Weights of a small GPT-style language model, trained from scratch on English Wikipedia.
Size: 5 heads of 64, 19.8M parameters.
Architecture: RMSNorm before each block, learned positions, no biases in attention or MLP, untied embeddings.
Training: a variant of Adam for these matrices, 9581 steps.
Each number is 50 + 10 x the weight over its row's rms, rounded and kept within 0 to 99. Layers, rows and columns count from 0. The size before them is the row's rms in percent of the matrix's.

# layer 8 MLP up, 512x320, rms 0.0458, rows 173-209, columns 64-127
088:53 30 58 44 54 37 55 51 33 40 49 46 47 56 62 48 52 61 48 59 45 34 65 53 71 57 46 44 44 55 37 68 63 45 58 44 44 45 36 58 38 54 50 64 39 61 41 29 53 57 60 72 47 52 53 40 48 48 50 32 50 27 39 69
100:56 52 68 76 59 55 46 59 37 31 45 58 35 37 40 69 60 65 48 50 39 41 38 35 63 55 39 36 48 49 45 64 62 58 53 31 64 45 66 48 56 39 57 57 51 41 47 54 64 44 28 52 43 51 69 38 36 42 48 50 38 70 49 51
102:44 42 47 42 50 48 67 46 51 43 32 52 47 45 49 60 47 52 44 48 46 57 44 64 65 26 47 32 71 41 58 63 33 54 45 56 46 48 59 44 69 40 36 51 37 44 49 51 69 47 42 62 42 53 47 46 30 54 55 49 53 62 66 39
101:64 53 48 40 46 54 38 54 44 39 39 53 56 41 49 64 47 36 38 57 59 55 43 42 45 49 44 52 48 60 63 68 66 47 56 58 57 60 54 41 58 58 55 45 54 49 32 38 45 54 28 65 36 44 55 43 64 54 58 36 48 33 41 41
103:71 56 35 53 59 45 60 36 58 42 52 57 42 64 60 43 59 45 42 46 50 38 31 69 62 47 57 42 50 56 58 57 50 63 51 65 70 41 39 32 44 58 54 58 42 60 56 48 49 45 51 56 60 43 81 50 54 33 25 60 58 39 52 41
102:51 45 50 51 41 53 37 57 50 54 49 52 47 48 61 36 52 45 43 37 57 42 67 40 43 53 38 45 63 39 49 57 44 51 43 55 61 42 47 47 44 77 63 57 61 50 61 43 46 27 40 48 54 33 45 57 44 69 62 61 40 59 63 47
107:44 60 44 46 55 49 50 57 43 54 46 40 68 41 68 45 55 46 58 65 50 68 55 64 47 44 57 37 43 38 55 59 63 48 55 55 58 61 49 34 32 52 48 48 65 69 59 54 61 60 54 39 68 35 43 68 43 57 39 37 56 59 31 54
093:59 53 44 57 36 55 31 60 48 41 47 33 39 74 60 46 33 44 53 33 59 47 53 44 52 37 47 43 63 50 56 50 57 35 39 47 59 44 45 61 66 54 49 60 43 42 47 48 32 42 55 47 65 62 60 46 41 39 58 44 42 61 46 47
095:50 38 47 65 52 52 48 64 53 35 35 49 57 53 41 53 57 56 48 55 39 37 49 52 43 45 66 59 42 41 30 47 56 33 49 66 53 45 50 51 45 59 47 53 60 46 49 56 67 48 42 62 28 44 50 37 50 41 51 47 41 62 32 58
104:59 58 66 44 42 49 54 74 49 36 40 46 44 59 52 41 60 56 56 51 34 36 50 73 35 44 56 54 45 71 61 40 51 39 54 49 39 27 49 30 61 62 51 48 45 63 58 38 53 63 66 49 53 41 44 63 72 32 60 52 51 55 44 57
107:58 35 62 33 47 46 72 46 50 59 49 51 53 60 53 51 60 48 52 59 49 48 47 68 32 51 46 30 54 47 60 57 53 29 47 52 53 52 64 48 40 48 55 41 61 51 46 46 46 72 42 55 53 42 69 34 51 61 33 47 39 40 43 31
092:50 47 43 56 50 63 58 51 70 54 49 37 60 58 36 56 65 54 55 62 55 56 50 46 40 43 55 29 39 35 44 41 49 52 35 59 49 44 52 42 49 64 57 59 46 40 35 37 50 53 26 61 18 46 73 65 66 47 57 33 41 35 37 54
093:48 43 72 63 29 58 60 52 47 48 37 56 56 61 35 54 58 60 49 49 40 27 42 22 47 37 48 34 45 41 38 52 62 52 62 57 46 48 50 56 57 45 43 58 39 31 55 65 51 47 61 39 30 53 45 49 57 45 65 40 46 71 34 61
107:45 36 43 44 51 43 49 65 63 52 58 52 52 55 54 62 50 44 62 52 37 37 46 26 65 59 49 59 38 43 61 53 48 48 40 54 58 45 42 42 56 62 51 51 44 61 26 42 40 45 55 58 46 40 14 53 59 66 39 46 57 36 59 41
088:47 54 67 40 48 31 32 62 61 33 63 55 43 55 64 65 38 50 48 36 57 57 53 54 56 37 48 53 38 62 52 57 48 37 38 53 57 35 68 41 56 52 41 43 38 55 29 57 63 62 57 50 60 66 33 44 38 57 53 41 56 41 52 45
096:36 61 64 57 36 48 57 62 59 46 55 53 67 36 53 42 39 30 29 42 65 46 57 54 54 49 50 66 52 47 52 59 55 55 50 48 49 54 53 57 49 51 40 53 52 51 64 41 53 55 59 32 36 77 46 44 41 36 60 53 61 45 42 55
093:56 58 45 50 57 52 46 62 55 34 57 37 55 55 49 59 56 54 65 53 33 55 58 51 42 50 47 37 60 55 48 37 46 58 63 43 54 58 44 44 69 52 51 52 70 32 61 45 62 49 49 49 39 52 49 67 54 40 60 51 59 53 37 55
099:36 52 49 57 49 39 40 44 59 52 53 45 64 62 72 65 40 53 27 57 66 55 55 48 69 43 60 47 43 53 64 37 25 46 43 47 47 51 56 39 54 42 36 66 46 47 51 56 55 45 49 67 50 40 35 60 45 51 42 60 48 41 73 55
091:56 60 48 49 42 47 53 46 60 57 48 71 47 49 65 56 51 39 41 54 59 37 68 35 43 53 68 51 33 60 47 29 36 47 54 59 48 49 50 62 52 53 52 54 44 53 31 39 65 70 67 67 52 53 59 52 49 55 46 45 49 50 44 50
113:55 57 40 37 43 55 63 36 49 62 64 70 47 41 40 58 68 54 61 59 57 60 62 44 69 41 38 57 46 48 44 35 33 53 55 43 77 51 51 44 48 69 56 38 50 39 47 41 41 48 41 55 63 30 59 46 66 56 34 40 56 55 44 46
089:43 72 65 58 63 66 56 65 56 42 52 33 38 45 41 44 58 55 56 40 26 57 56 42 60 61 49 41 46 41 42 50 39 45 45 33 39 67 34 53 66 64 54 58 45 46 57 36 49 39 60 63 50 59 45 46 36 44 49 53 48 52 41 32
097:42 66 57 44 53 56 67 40 66 43 38 54 53 40 53 61 47 52 44 58 59 51 49 67 59 49 48 47 54 51 36 55 48 52 46 37 36 65 68 52 57 62 57 63 58 47 55 52 50 57 35 39 43 43 58 47 65 31 42 39 37 54 54 37
084:40 40 53 56 45 51 54 57 44 31 65 47 68 49 73 45 37 56 58 50 52 45 41 33 53 48 34 53 34 39 54 49 63 58 45 42 50 45 32 48 49 47 48 54 58 52 58 29 51 58 40 57 58 48 59 41 57 57 58 37 56 60 63 50
095:45 48 59 54 48 43 45 46 49 63 52 41 60 51 61 73 51 53 49 63 47 50 70 52 57 46 54 43 49 47 48 40 39 45 35 41 45 62 63 47 53 49 57 57 47 62 62 40 47 45 41 62 49 32 60 62 47 49 47 51 79 47 36 61
105:59 50 53 46 57 55 60 62 39 57 55 62 40 49 37 51 53 43 62 46 53 61 35 59 50 38 49 57 56 46 54 43 65 64 38 54 59 53 43 44 41 40 51 60 66 37 33 45 57 42 44 56 41 49 43 50 50 49 52 39 57 63 55 50
098:49 66 62 66 48 49 60 48 70 54 51 57 51 38 43 60 32 61 55 34 60 55 55 47 65 42 64 49 74 46 47 49 49 46 54 54 51 47 47 38 52 46 61 55 57 50 46 49 51 60 45 56 45 55 43 44 59 49 63 59 61 45 55 68
105:59 44 58 42 40 56 50 36 54 58 29 47 58 71 37 45 64 51 60 50 40 33 55 52 51 51 46 61 55 54 52 52 53 66 37 49 54 56 58 55 43 63 48 50 64 40 56 49 41 47 40 48 53 56 57 70 60 64 45 56 58 46 46 49
091:40 57 59 61 42 55 33 54 38 55 61 39 56 49 34 47 25 63 46 70 51 27 56 51 32 58 68 35 49 47 39 42 63 59 42 47 43 57 45 59 50 39 57 46 40 69 40 36 46 42 64 47 41 51 48 48 52 51 53 50 56 57 43 45
109:66 57 53 46 46 48 59 70 51 51 37 36 62 63 52 30 47 47 35 70 39 67 48 49 37 55 36 30 40 29 57 51 56 45 57 53 56 54 40 59 43 54 60 51 59 67 64 53 55 35 65 34 41 58 42 53 48 60 52 55 48 53 62 50
094:40 44 48 33 52 48 61 38 51 54 60 49 53 44 56 46 75 32 37 55 57 45 57 50 34 52 56 51 33 56 47 42 54 46 58 58 54 48 55 57 36 74 53 70 60 48 53 49 58 44 29 47 41 59 56 56 48 53 58 58 52 48 55 61
097:53 59 55 54 52 41 52 37 54 43 53 52 29 49 50 63 31 44 36 51 49 71 37 66 53 40 55 39 55 67 59 54 25 62 66 51 40 40 59 64 54 54 38 51 56 45 62 67 54 61 75 44 50 49 53 41 41 50 26 35 53 33 59 32
096:46 49 43 42 43 47 53 54 36 54 50 37 63 57 49 32 48 46 47 80 62 41 43 48 50 49 60 42 53 38 49 51 59 34 61 63 22 61 62 56 55 36 46 38 33 66 46 62 27 50 52 61 50 39 36 48 56 54 49 30 67 47 39 56
104:64 62 58 54 51 48 41 52 49 71 47 43 50 58 47 47 45 46 60 42 66 56 44 49 51 31 62 70 38 48 41 42 49 42 58 45 38 51 42 26 56 43 36 37 50 49 46 49 42 62 66 55 39 52 57 40 58 58 47 46 58 35 34 65
110:45 44 54 52 33 50 36 32 34 44 70 58 59 64 50 37 41 61 47 49 52 63 57 62 61 37 31 46 54 61 46 53 43 62 61 50 54 56 54 50 63 50 37 54 39 53 51 55 36 53 58 43 65 70 55 38 63 43 47 57 47 43 50 38
098:52 51 29 37 61 46 62 54 72 47 52 57 20 52 46 43 45 43 60 35 45 40 43 51 36 56 56 42 30 52 79 50 61 64 46 38 66 47 46 51 44 49 46 46 51 39 39 44 56 36 51 49 42 43 45 39 45 58 55 49 53 39 59 59
097:52 62 61 54 51 50 53 40 48 28 45 67 47 45 45 53 40 44 53 44 59 49 53 54 43 64 50 26 42 58 59 64 31 48 52 43 52 56 64 48 63 50 26 48 46 42 46 46 69 47 55 35 49 57 60 63 69 39 58 48 62 59 59 56
083:46 52 57 64 54 31 46 47 53 33 60 49 59 38 58 56 56 61 63 77 55 47 48 48 70 49 34 48 61 53 63 67 55 51 56 47 45 51 32 59 40 58 59 49 42 63 42 40 30 56 36 58 45 42 71 45 53 51 58 50 69 43 49 33
# layer 8 MLP down (transposed), 512x320, rms 0.0415, rows 173-208, columns 64-127
089:47 50 61 67 56 49 56 41 48 46 37 59 54 56 64 50 44 64 59 38 51 51 58 33 46 61 60 39 55 37 41 47 27 49 31 62 55 30 69 55 43 51 45 53 55 46 51 43 50 46 41 42 51 48 65 68 41 60 53 43 45 51 60 72
099:49 49 54 51 55 44 62 42 60 48 52 34 76 60 60 49 56 41 50 56 53 50 63 51 48 34 54 74 51 55 50 50 45 44 74 46 37 44 43 62 35 40 48 57 53 34 50 37 37 63 62 41 40 50 36 52 52 54 40 59 64 39 72 47
103:52 38 75 61 39 27 53 50 57 51 64 49 29 56 37 47 53 57 46 49 51 57 45 43 46 57 48 54 51 68 48 43 54 48 58 22 67 57 63 36 41 48 66 39 36 54 58 50 38 49 54 49 48 55 53 37 42 47 62 55 55 29 43 60
105:54 46 51 57 46 62 49 40 55 60 65 46 40 46 51 42 55 49 45 24 59 48 55 70 59 62 37 29 49 39 60 57 62 60 60 44 40 43 67 41 40 53 50 49 43 42 59 38 44 49 48 32 51 53 32 53 63 48 44 54 65 48 71 56
104:49 53 49 63 62 34 38 53 53 50 61 58 59 41 67 52 57 67 49 49 35 71 56 45 51 54 52 48 48 38 52 59 60 43 69 58 52 54 56 47 54 33 66 49 51 47 56 63 51 53 62 42 60 55 57 59 25 39 67 48 55 33 37 50
102:49 53 62 50 42 40 38 57 57 46 67 50 61 66 38 39 42 49 41 54 58 44 44 47 56 55 72 48 47 60 33 56 50 37 32 42 63 45 37 38 54 39 44 55 58 63 50 47 44 60 53 53 55 74 50 42 63 41 32 42 58 67 41 50
108:55 50 72 61 47 38 64 45 52 60 51 29 45 47 52 51 56 49 60 61 32 53 42 49 55 69 49 45 46 61 64 51 46 35 74 58 40 58 48 57 49 50 48 66 44 48 57 51 60 54 47 62 55 46 45 44 49 57 49 39 60 36 51 40
097:51 68 59 49 46 63 59 37 48 63 61 57 41 09 58 59 53 47 45 66 38 56 50 57 55 50 41 58 31 60 51 49 45 44 55 45 36 70 43 47 51 58 59 59 40 42 45 40 62 40 42 50 43 55 61 56 64 58 36 65 49 38 57 62
093:26 55 50 55 57 52 51 55 51 65 71 44 56 52 46 44 43 53 39 37 60 68 42 49 66 56 45 50 38 61 55 42 57 54 35 34 38 64 61 45 64 57 50 53 48 43 45 39 32 51 58 48 67 46 41 49 46 62 60 39 58 53 46 58
104:39 47 43 48 55 53 42 29 50 49 56 43 73 30 58 53 55 67 56 66 61 58 48 43 64 54 34 42 43 43 35 45 59 61 54 32 50 35 59 46 31 69 35 66 44 40 52 47 43 50 55 58 54 39 59 60 35 55 52 53 53 61 64 56
097:49 59 61 51 47 48 29 59 58 44 58 51 58 56 42 46 43 42 53 44 73 62 47 52 52 45 67 49 43 72 58 47 59 43 60 40 40 33 60 54 44 42 41 57 61 69 44 65 41 51 45 33 42 61 42 47 47 53 50 31 55 45 50 64
098:33 50 58 46 36 49 53 49 35 53 50 45 40 59 65 48 46 40 70 48 48 53 50 40 55 42 64 50 59 59 51 74 67 39 62 43 58 49 60 55 58 48 48 47 37 59 41 72 47 60 48 30 64 58 51 41 26 49 45 65 44 52 70 33
097:68 65 33 58 53 56 61 35 55 45 54 53 60 31 54 32 44 48 65 44 50 53 68 63 62 70 44 51 40 50 66 55 30 56 65 59 47 54 49 44 51 40 56 47 31 52 46 43 50 49 51 75 58 40 63 63 39 55 33 56 63 53 57 46
108:62 47 51 53 47 71 62 48 56 29 54 58 52 48 30 59 57 42 28 58 61 60 33 58 49 43 53 62 67 42 59 59 42 64 55 39 57 50 60 48 51 47 65 71 44 40 61 32 55 50 65 48 41 43 63 61 66 46 35 46 40 55 41 56
090:52 45 40 54 64 66 51 39 44 55 48 26 49 45 31 26 66 49 43 53 41 45 39 50 47 67 41 42 52 37 50 45 55 47 46 66 38 47 49 41 57 61 44 59 54 43 50 49 72 47 61 49 44 23 61 62 61 50 37 66 52 50 53 55
093:55 42 42 50 49 63 43 31 51 68 35 61 43 51 49 61 55 64 62 55 54 35 55 47 65 36 38 48 36 53 43 51 46 49 57 33 53 44 57 42 54 63 56 64 43 28 42 69 51 50 50 56 64 47 45 48 53 65 50 39 53 54 49 29
094:48 43 54 36 49 31 57 37 56 53 53 44 41 46 54 51 35 74 45 49 42 50 40 57 61 62 54 48 48 25 51 57 42 66 55 65 57 55 57 49 40 50 53 51 42 58 33 55 52 57 44 41 48 48 39 50 73 38 50 69 40 58 50 42
098:66 52 72 48 60 83 58 71 46 46 47 55 47 50 42 37 56 57 54 47 40 49 41 56 52 51 38 54 53 49 50 32 36 45 30 43 47 63 32 56 53 50 71 45 72 49 61 46 51 36 47 45 55 65 47 55 57 46 46 74 43 55 35 60
091:48 35 48 45 46 66 42 42 52 54 28 48 58 53 37 58 50 40 55 48 45 76 50 35 34 62 28 32 57 36 54 46 48 52 62 56 60 37 43 44 55 74 71 48 48 32 50 55 71 39 46 59 44 44 53 24 52 50 43 63 39 31 64 53
110:46 58 55 47 51 47 37 49 46 53 57 51 58 44 56 50 56 62 43 47 53 61 37 46 64 58 55 39 36 55 65 50 26 51 74 38 44 59 58 53 43 53 61 54 59 42 42 50 54 54 49 26 35 46 40 46 30 57 44 44 62 61 47 46
085:59 41 41 49 51 44 46 47 47 57 64 57 53 46 65 48 51 29 63 45 62 59 29 42 57 38 46 68 45 40 40 59 45 50 46 55 65 60 63 56 59 48 37 55 60 36 51 49 53 58 35 32 46 60 73 62 59 71 55 35 40 34 58 62
101:51 32 38 35 49 37 61 59 48 35 47 53 44 58 57 44 47 53 42 48 47 47 55 27 50 60 61 40 51 55 46 53 58 54 44 63 56 41 54 41 44 54 54 42 48 43 37 63 55 62 38 67 37 53 75 46 49 52 61 43 50 39 38 58
086:47 38 46 52 39 77 17 42 62 54 39 47 37 40 59 65 42 47 40 51 49 56 57 36 56 60 56 42 61 52 57 63 42 48 50 49 62 56 69 54 38 51 56 47 37 35 44 45 35 66 58 54 39 65 49 68 51 51 38 51 33 44 35 54
094:50 43 56 47 48 52 57 55 68 41 48 47 51 59 39 36 60 48 29 46 47 48 50 47 55 52 59 49 55 39 57 65 66 36 57 54 54 45 48 43 52 55 41 45 46 35 37 56 51 36 49 60 46 67 50 50 44 35 49 37 31 58 53 50
106:57 56 42 50 46 62 55 65 54 56 45 36 35 61 38 35 50 38 61 56 57 63 53 42 55 37 45 58 38 49 39 51 37 58 40 62 49 31 51 41 58 56 47 59 54 42 37 38 65 44 47 34 68 45 49 59 45 41 38 57 32 62 60 50
100:60 58 32 51 62 48 33 61 43 43 36 61 52 58 51 52 66 43 36 65 36 51 61 54 26 50 47 71 61 42 45 48 35 63 48 41 76 35 41 37 59 46 41 70 55 75 42 55 41 51 38 64 54 46 48 46 40 49 40 48 46 74 50 36
107:35 34 41 61 46 61 39 50 45 38 63 75 45 42 57 46 53 42 34 51 70 58 57 41 60 47 48 62 46 51 53 49 31 61 53 52 52 46 54 50 69 51 35 48 66 38 57 34 71 33 49 40 72 42 47 48 41 45 66 29 28 67 58 60
092:45 45 46 38 58 39 67 44 56 51 52 74 37 62 45 54 56 43 65 35 54 46 50 46 57 46 43 59 61 67 63 52 54 42 60 55 49 44 44 45 59 61 51 54 41 41 53 53 42 41 54 46 52 48 54 51 31 74 46 38 42 21 49 53
097:36 37 40 56 52 45 53 40 59 34 53 79 49 48 41 49 46 58 58 58 46 48 40 30 54 46 39 64 62 45 26 47 28 52 38 62 58 53 63 44 42 66 47 50 54 47 40 42 53 63 60 65 49 44 57 51 46 48 39 40 45 63 49 55
093:64 62 61 64 60 59 43 58 38 36 58 53 52 38 36 64 47 58 44 49 45 68 42 48 47 39 43 36 65 50 49 45 45 54 45 45 47 58 54 44 58 42 47 37 57 70 47 45 43 46 56 51 59 39 54 61 73 51 41 39 36 55 34 45
096:49 41 46 36 43 58 74 40 72 53 52 45 60 60 55 51 42 37 36 53 37 46 51 40 52 59 32 54 71 40 30 49 45 28 57 55 45 38 45 36 50 39 50 51 54 50 52 53 39 60 39 71 55 46 72 64 47 46 56 59 56 54 35 33
087:58 52 45 55 52 63 46 42 62 50 45 60 44 31 42 53 38 40 34 28 45 74 66 48 63 49 47 46 54 66 48 61 63 55 50 43 66 39 58 48 58 54 50 45 67 43 55 57 62 40 53 30 49 49 53 56 38 60 54 52 48 70 57 50
100:50 49 43 38 44 43 49 59 45 43 48 34 60 38 66 30 65 52 48 53 44 41 51 43 39 45 49 51 44 47 52 44 57 41 46 59 55 50 57 45 45 57 53 48 45 59 49 57 40 51 43 49 34 52 41 66 52 59 69 38 56 48 50 56
113:48 57 64 58 60 51 48 40 45 50 31 45 59 45 51 58 64 50 51 49 50 46 56 56 49 56 50 39 38 51 56 34 40 23 34 51 52 49 62 64 55 64 72 57 52 45 57 74 57 46 50 35 35 35 41 53 35 57 63 52 45 44 37 48
099:38 44 58 43 50 47 57 51 40 48 47 33 67 73 56 43 52 52 43 66 54 54 63 34 41 47 57 70 41 48 58 46 42 46 63 65 39 36 72 47 39 35 48 46 39 38 62 52 38 60 51 54 32 48 43 56 48 40 47 69 43 68 53 40
100:50 60 59 45 43 58 41 42 56 78 64 58 64 69 46 44 46 51 35 60 48 64 45 40 49 43 55 59 41 54 33 58 70 49 45 36 42 33 49 54 46 32 44 58 54 51 47 26 55 32 52 61 54 58 41 42 54 49 58 51 36 49 46 41
# layer 8 MLP gate, 512x320, rms 0.0452, rows 174-209, columns 64-127
099:56 42 56 41 51 55 48 38 47 50 38 58 48 46 63 43 51 44 45 47 48 52 56 58 47 60 41 52 29 48 46 51 50 53 61 57 41 51 51 40 48 62 54 34 38 30 44 50 50 67 39 49 58 53 53 45 42 50 53 48 47 38 43 47
099:49 57 36 49 48 28 48 32 74 42 42 51 45 55 64 47 61 55 58 59 57 51 52 56 45 61 43 59 61 55 43 55 58 46 40 38 38 38 64 50 57 37 56 70 50 40 62 49 45 59 41 60 50 35 50 41 39 39 23 38 64 56 48 59
104:52 61 58 33 44 43 62 62 46 37 45 26 66 41 62 57 68 59 62 56 32 42 44 58 28 36 55 49 45 45 40 48 30 52 42 61 60 73 58 58 59 61 47 58 50 65 50 62 43 38 49 62 35 55 47 52 54 40 41 37 48 43 43 46
101:48 73 42 47 53 43 54 46 48 54 48 45 52 48 64 54 58 65 53 51 60 52 49 59 49 52 57 39 42 37 47 50 52 55 65 35 44 45 26 52 42 50 45 45 51 48 66 51 43 58 49 28 50 50 66 70 30 40 47 56 59 53 52 48
104:57 69 39 48 59 47 46 73 43 42 64 58 41 33 68 57 48 65 47 53 49 49 64 64 38 59 42 42 72 57 45 52 42 41 60 72 34 44 52 58 54 54 49 42 44 47 44 38 35 40 64 53 55 34 47 45 51 41 56 42 30 50 46 56
106:50 52 63 42 53 43 59 43 57 58 36 53 61 59 61 37 54 57 23 58 43 37 58 46 45 45 24 52 50 52 53 57 35 70 61 58 36 48 71 37 47 43 48 44 30 43 43 59 49 41 39 52 42 25 42 44 55 63 42 48 47 49 42 56
095:56 48 37 39 49 43 64 37 61 60 59 54 45 33 46 63 62 32 50 53 61 73 54 50 42 47 53 43 39 55 62 63 45 42 53 62 62 33 42 61 40 39 61 53 61 47 42 53 36 51 46 61 51 43 70 58 47 47 51 31 47 45 63 42
096:55 59 64 50 46 41 37 47 43 45 48 51 53 49 49 44 46 46 50 62 45 34 52 45 61 43 59 37 44 54 65 64 49 52 43 53 53 37 44 57 27 55 44 36 44 57 45 43 62 58 59 40 44 66 57 36 40 50 61 70 59 42 44 42
109:51 31 44 38 64 44 47 53 52 48 45 47 50 34 63 41 57 38 52 54 66 46 52 47 44 44 47 49 56 45 53 56 40 43 52 38 48 46 33 42 42 56 53 44 32 54 53 48 50 40 52 65 41 42 46 34 32 53 49 50 51 43 52 47
098:64 64 61 38 63 37 31 36 47 58 49 54 72 42 64 46 40 33 42 66 65 55 39 47 56 52 64 44 32 72 58 55 44 53 48 32 49 46 59 60 48 62 46 55 54 61 48 64 39 45 42 59 43 50 68 48 47 57 32 53 57 47 63 53
098:55 59 28 39 57 51 29 57 56 61 55 48 40 46 40 45 59 57 75 62 36 32 41 46 56 47 42 38 48 56 59 66 29 56 55 49 41 52 39 53 45 40 54 25 70 43 50 56 33 49 60 41 61 30 48 48 50 46 51 48 56 73 30 48
099:64 63 46 44 64 43 22 52 56 65 51 58 60 56 40 60 59 44 56 31 47 72 36 44 46 36 48 40 45 49 50 55 53 62 48 56 54 39 64 66 38 50 57 57 65 75 44 41 54 56 48 41 57 49 45 51 48 52 52 51 45 53 52 46
105:43 48 53 41 46 40 45 64 37 57 40 32 38 58 52 56 52 54 40 53 33 42 51 51 31 59 54 50 53 53 37 42 40 39 39 76 47 48 47 43 42 35 36 57 54 50 53 56 63 55 67 74 50 57 48 52 42 38 35 63 68 52 47 34
103:55 41 59 52 41 62 48 55 51 41 56 53 41 60 55 49 39 56 58 42 53 54 61 53 45 46 48 67 35 67 45 49 49 38 62 62 54 42 49 40 62 47 71 37 57 45 47 45 39 52 44 45 57 50 66 39 57 53 53 33 40 52 55 40
095:60 33 48 46 31 48 48 38 42 78 29 49 48 52 40 37 60 69 42 43 51 41 53 42 60 46 46 64 29 45 50 25 45 54 43 67 42 56 51 48 52 64 56 45 50 44 45 52 53 43 46 61 47 45 42 53 49 59 32 63 63 65 51 51
096:53 58 24 62 45 44 53 57 55 49 63 54 38 49 38 38 66 44 36 46 43 53 44 43 48 56 44 63 55 56 50 39 44 42 50 52 39 46 49 49 61 55 43 35 51 31 54 40 52 51 45 69 50 64 50 44 43 48 48 49 44 22 41 43
100:52 63 66 45 43 42 42 41 44 44 50 68 70 45 52 65 21 37 50 47 78 54 48 45 74 48 53 65 45 57 53 61 56 44 66 59 50 51 60 47 50 56 57 52 45 53 61 64 47 53 47 50 51 31 52 38 53 34 51 47 44 53 48 59
095:58 42 47 35 65 53 54 58 41 51 65 57 45 48 51 45 29 51 39 55 65 48 48 47 51 53 50 45 38 66 59 52 57 40 51 33 48 56 58 62 41 49 43 35 36 52 33 36 44 47 53 64 61 61 59 44 59 61 61 29 42 52 47 37
107:55 52 51 35 55 36 71 55 64 32 48 55 34 71 48 41 51 65 46 39 49 56 52 51 48 74 41 53 51 51 62 47 60 50 54 51 42 50 30 52 54 53 48 48 55 43 58 63 53 49 60 52 75 47 52 42 47 49 47 58 49 57 42 43
085:50 41 54 52 41 46 45 51 48 49 69 60 48 46 35 48 43 45 57 53 59 46 38 50 48 45 41 66 59 54 58 41 59 51 62 68 46 48 71 27 50 52 45 50 53 50 43 39 47 63 35 37 68 60 59 60 58 60 50 45 41 42 56 54
097:42 48 53 53 47 46 63 44 54 45 40 54 42 52 55 61 49 56 34 41 52 51 46 50 61 45 49 53 55 57 58 53 73 43 62 52 53 47 44 41 53 50 61 51 43 32 40 51 54 79 46 33 59 56 56 47 46 40 53 40 52 48 64 57
085:38 38 54 54 56 58 56 43 43 51 54 45 35 65 46 50 43 59 48 54 48 59 59 48 48 39 58 43 52 64 35 53 49 54 64 34 47 52 68 59 37 44 18 53 38 43 27 57 44 41 58 41 52 39 41 47 36 45 52 55 55 49 43 58
095:43 55 52 46 54 50 64 53 50 50 44 39 50 50 48 44 54 57 64 38 25 32 51 61 46 37 36 45 75 39 58 55 56 47 53 50 44 36 23 75 41 44 59 54 68 43 42 36 52 44 61 47 53 59 55 68 53 45 53 57 59 42 53 37
100:38 44 41 40 27 43 32 41 58 42 32 48 68 50 41 57 35 41 42 52 53 54 41 40 52 50 57 62 45 67 55 48 46 37 46 42 36 41 52 37 57 51 46 20 48 62 61 53 49 43 43 45 64 51 39 47 60 35 58 68 48 59 46 43
105:47 42 32 40 66 46 36 69 47 50 37 39 62 44 58 47 64 72 34 64 42 39 37 82 41 43 47 55 46 43 53 47 39 46 50 46 60 43 31 45 42 40 57 43 41 43 52 64 57 45 45 48 68 50 64 52 62 43 67 62 44 59 29 21
104:67 60 42 48 42 37 57 55 67 53 37 31 50 61 28 51 61 81 55 59 58 50 44 52 32 65 54 44 57 45 51 36 58 53 55 59 38 56 42 53 28 60 64 43 45 43 56 41 50 53 44 56 55 57 71 60 53 50 49 57 74 45 29 58
093:44 54 46 32 70 50 51 55 57 50 41 38 47 47 40 43 70 42 56 49 30 61 48 53 51 44 49 62 62 38 58 46 50 62 32 50 41 32 58 51 45 63 47 46 60 40 40 24 50 41 58 39 36 49 36 78 51 60 65 49 56 55 38 55
104:55 61 65 42 40 49 52 61 43 56 43 32 56 57 43 32 49 44 29 56 59 61 60 46 50 55 47 23 28 63 80 51 51 39 61 52 42 49 44 51 52 53 61 57 41 55 43 66 56 41 55 31 38 46 43 43 49 43 62 46 42 39 44 40
095:45 48 45 57 50 45 60 36 51 54 65 41 45 42 41 40 67 44 50 53 62 56 55 48 57 33 49 75 52 38 46 62 67 54 42 49 49 55 45 45 46 63 52 44 50 59 47 55 55 50 46 54 49 62 30 56 44 54 70 47 54 37 41 48
093:57 45 42 73 51 42 45 49 56 57 51 67 54 75 51 49 44 45 48 40 57 64 51 56 49 48 36 49 74 67 50 55 44 57 62 52 45 42 43 43 50 45 61 38 58 54 64 61 44 39 53 38 64 64 42 44 26 58 34 50 49 41 63 46
096:57 54 46 65 54 50 60 42 57 58 46 48 39 54 46 46 46 52 38 39 53 45 41 39 50 43 49 41 47 66 56 51 52 56 51 38 68 43 50 56 56 55 65 59 54 53 43 47 61 48 41 42 49 48 59 60 44 59 75 54 48 67 57 49
095:26 42 31 53 56 24 55 33 49 30 62 54 54 37 50 50 40 50 43 53 60 53 47 53 64 58 63 43 65 61 40 64 53 63 41 55 57 50 59 66 55 68 54 51 23 55 50 53 49 45 53 36 51 59 53 63 38 40 64 60 33 59 62 57
109:49 53 39 48 56 38 68 50 64 48 36 40 61 69 49 57 49 50 62 60 61 55 56 57 60 47 58 44 55 46 65 49 47 52 46 48 36 45 52 43 57 34 48 45 63 52 62 60 56 58 53 52 46 44 48 44 58 26 51 53 62 47 41 59
101:57 52 37 42 40 42 46 65 38 62 45 50 64 66 62 29 49 34 41 38 55 60 43 50 50 52 51 69 52 42 54 55 55 57 44 63 48 26 60 44 40 49 63 55 43 42 52 55 62 74 34 36 43 45 42 50 41 64 52 72 38 57 44 42
102:37 57 44 48 63 42 59 52 59 56 33 39 64 49 47 59 43 59 62 39 55 59 63 38 68 46 54 49 48 24 46 47 67 49 47 49 38 35 32 45 41 53 42 42 41 41 58 57 40 57 39 51 56 38 57 71 42 50 46 69 43 49 62 68
084:28 45 55 47 51 33 51 53 48 34 73 39 38 42 45 63 45 61 63 59 45 42 58 47 72 58 58 36 49 39 51 38 52 38 36 42 54 45 63 57 35 56 52 52 40 70 46 55 37 31 54 41 32 23 58 33 50 48 35 53 55 43 62 51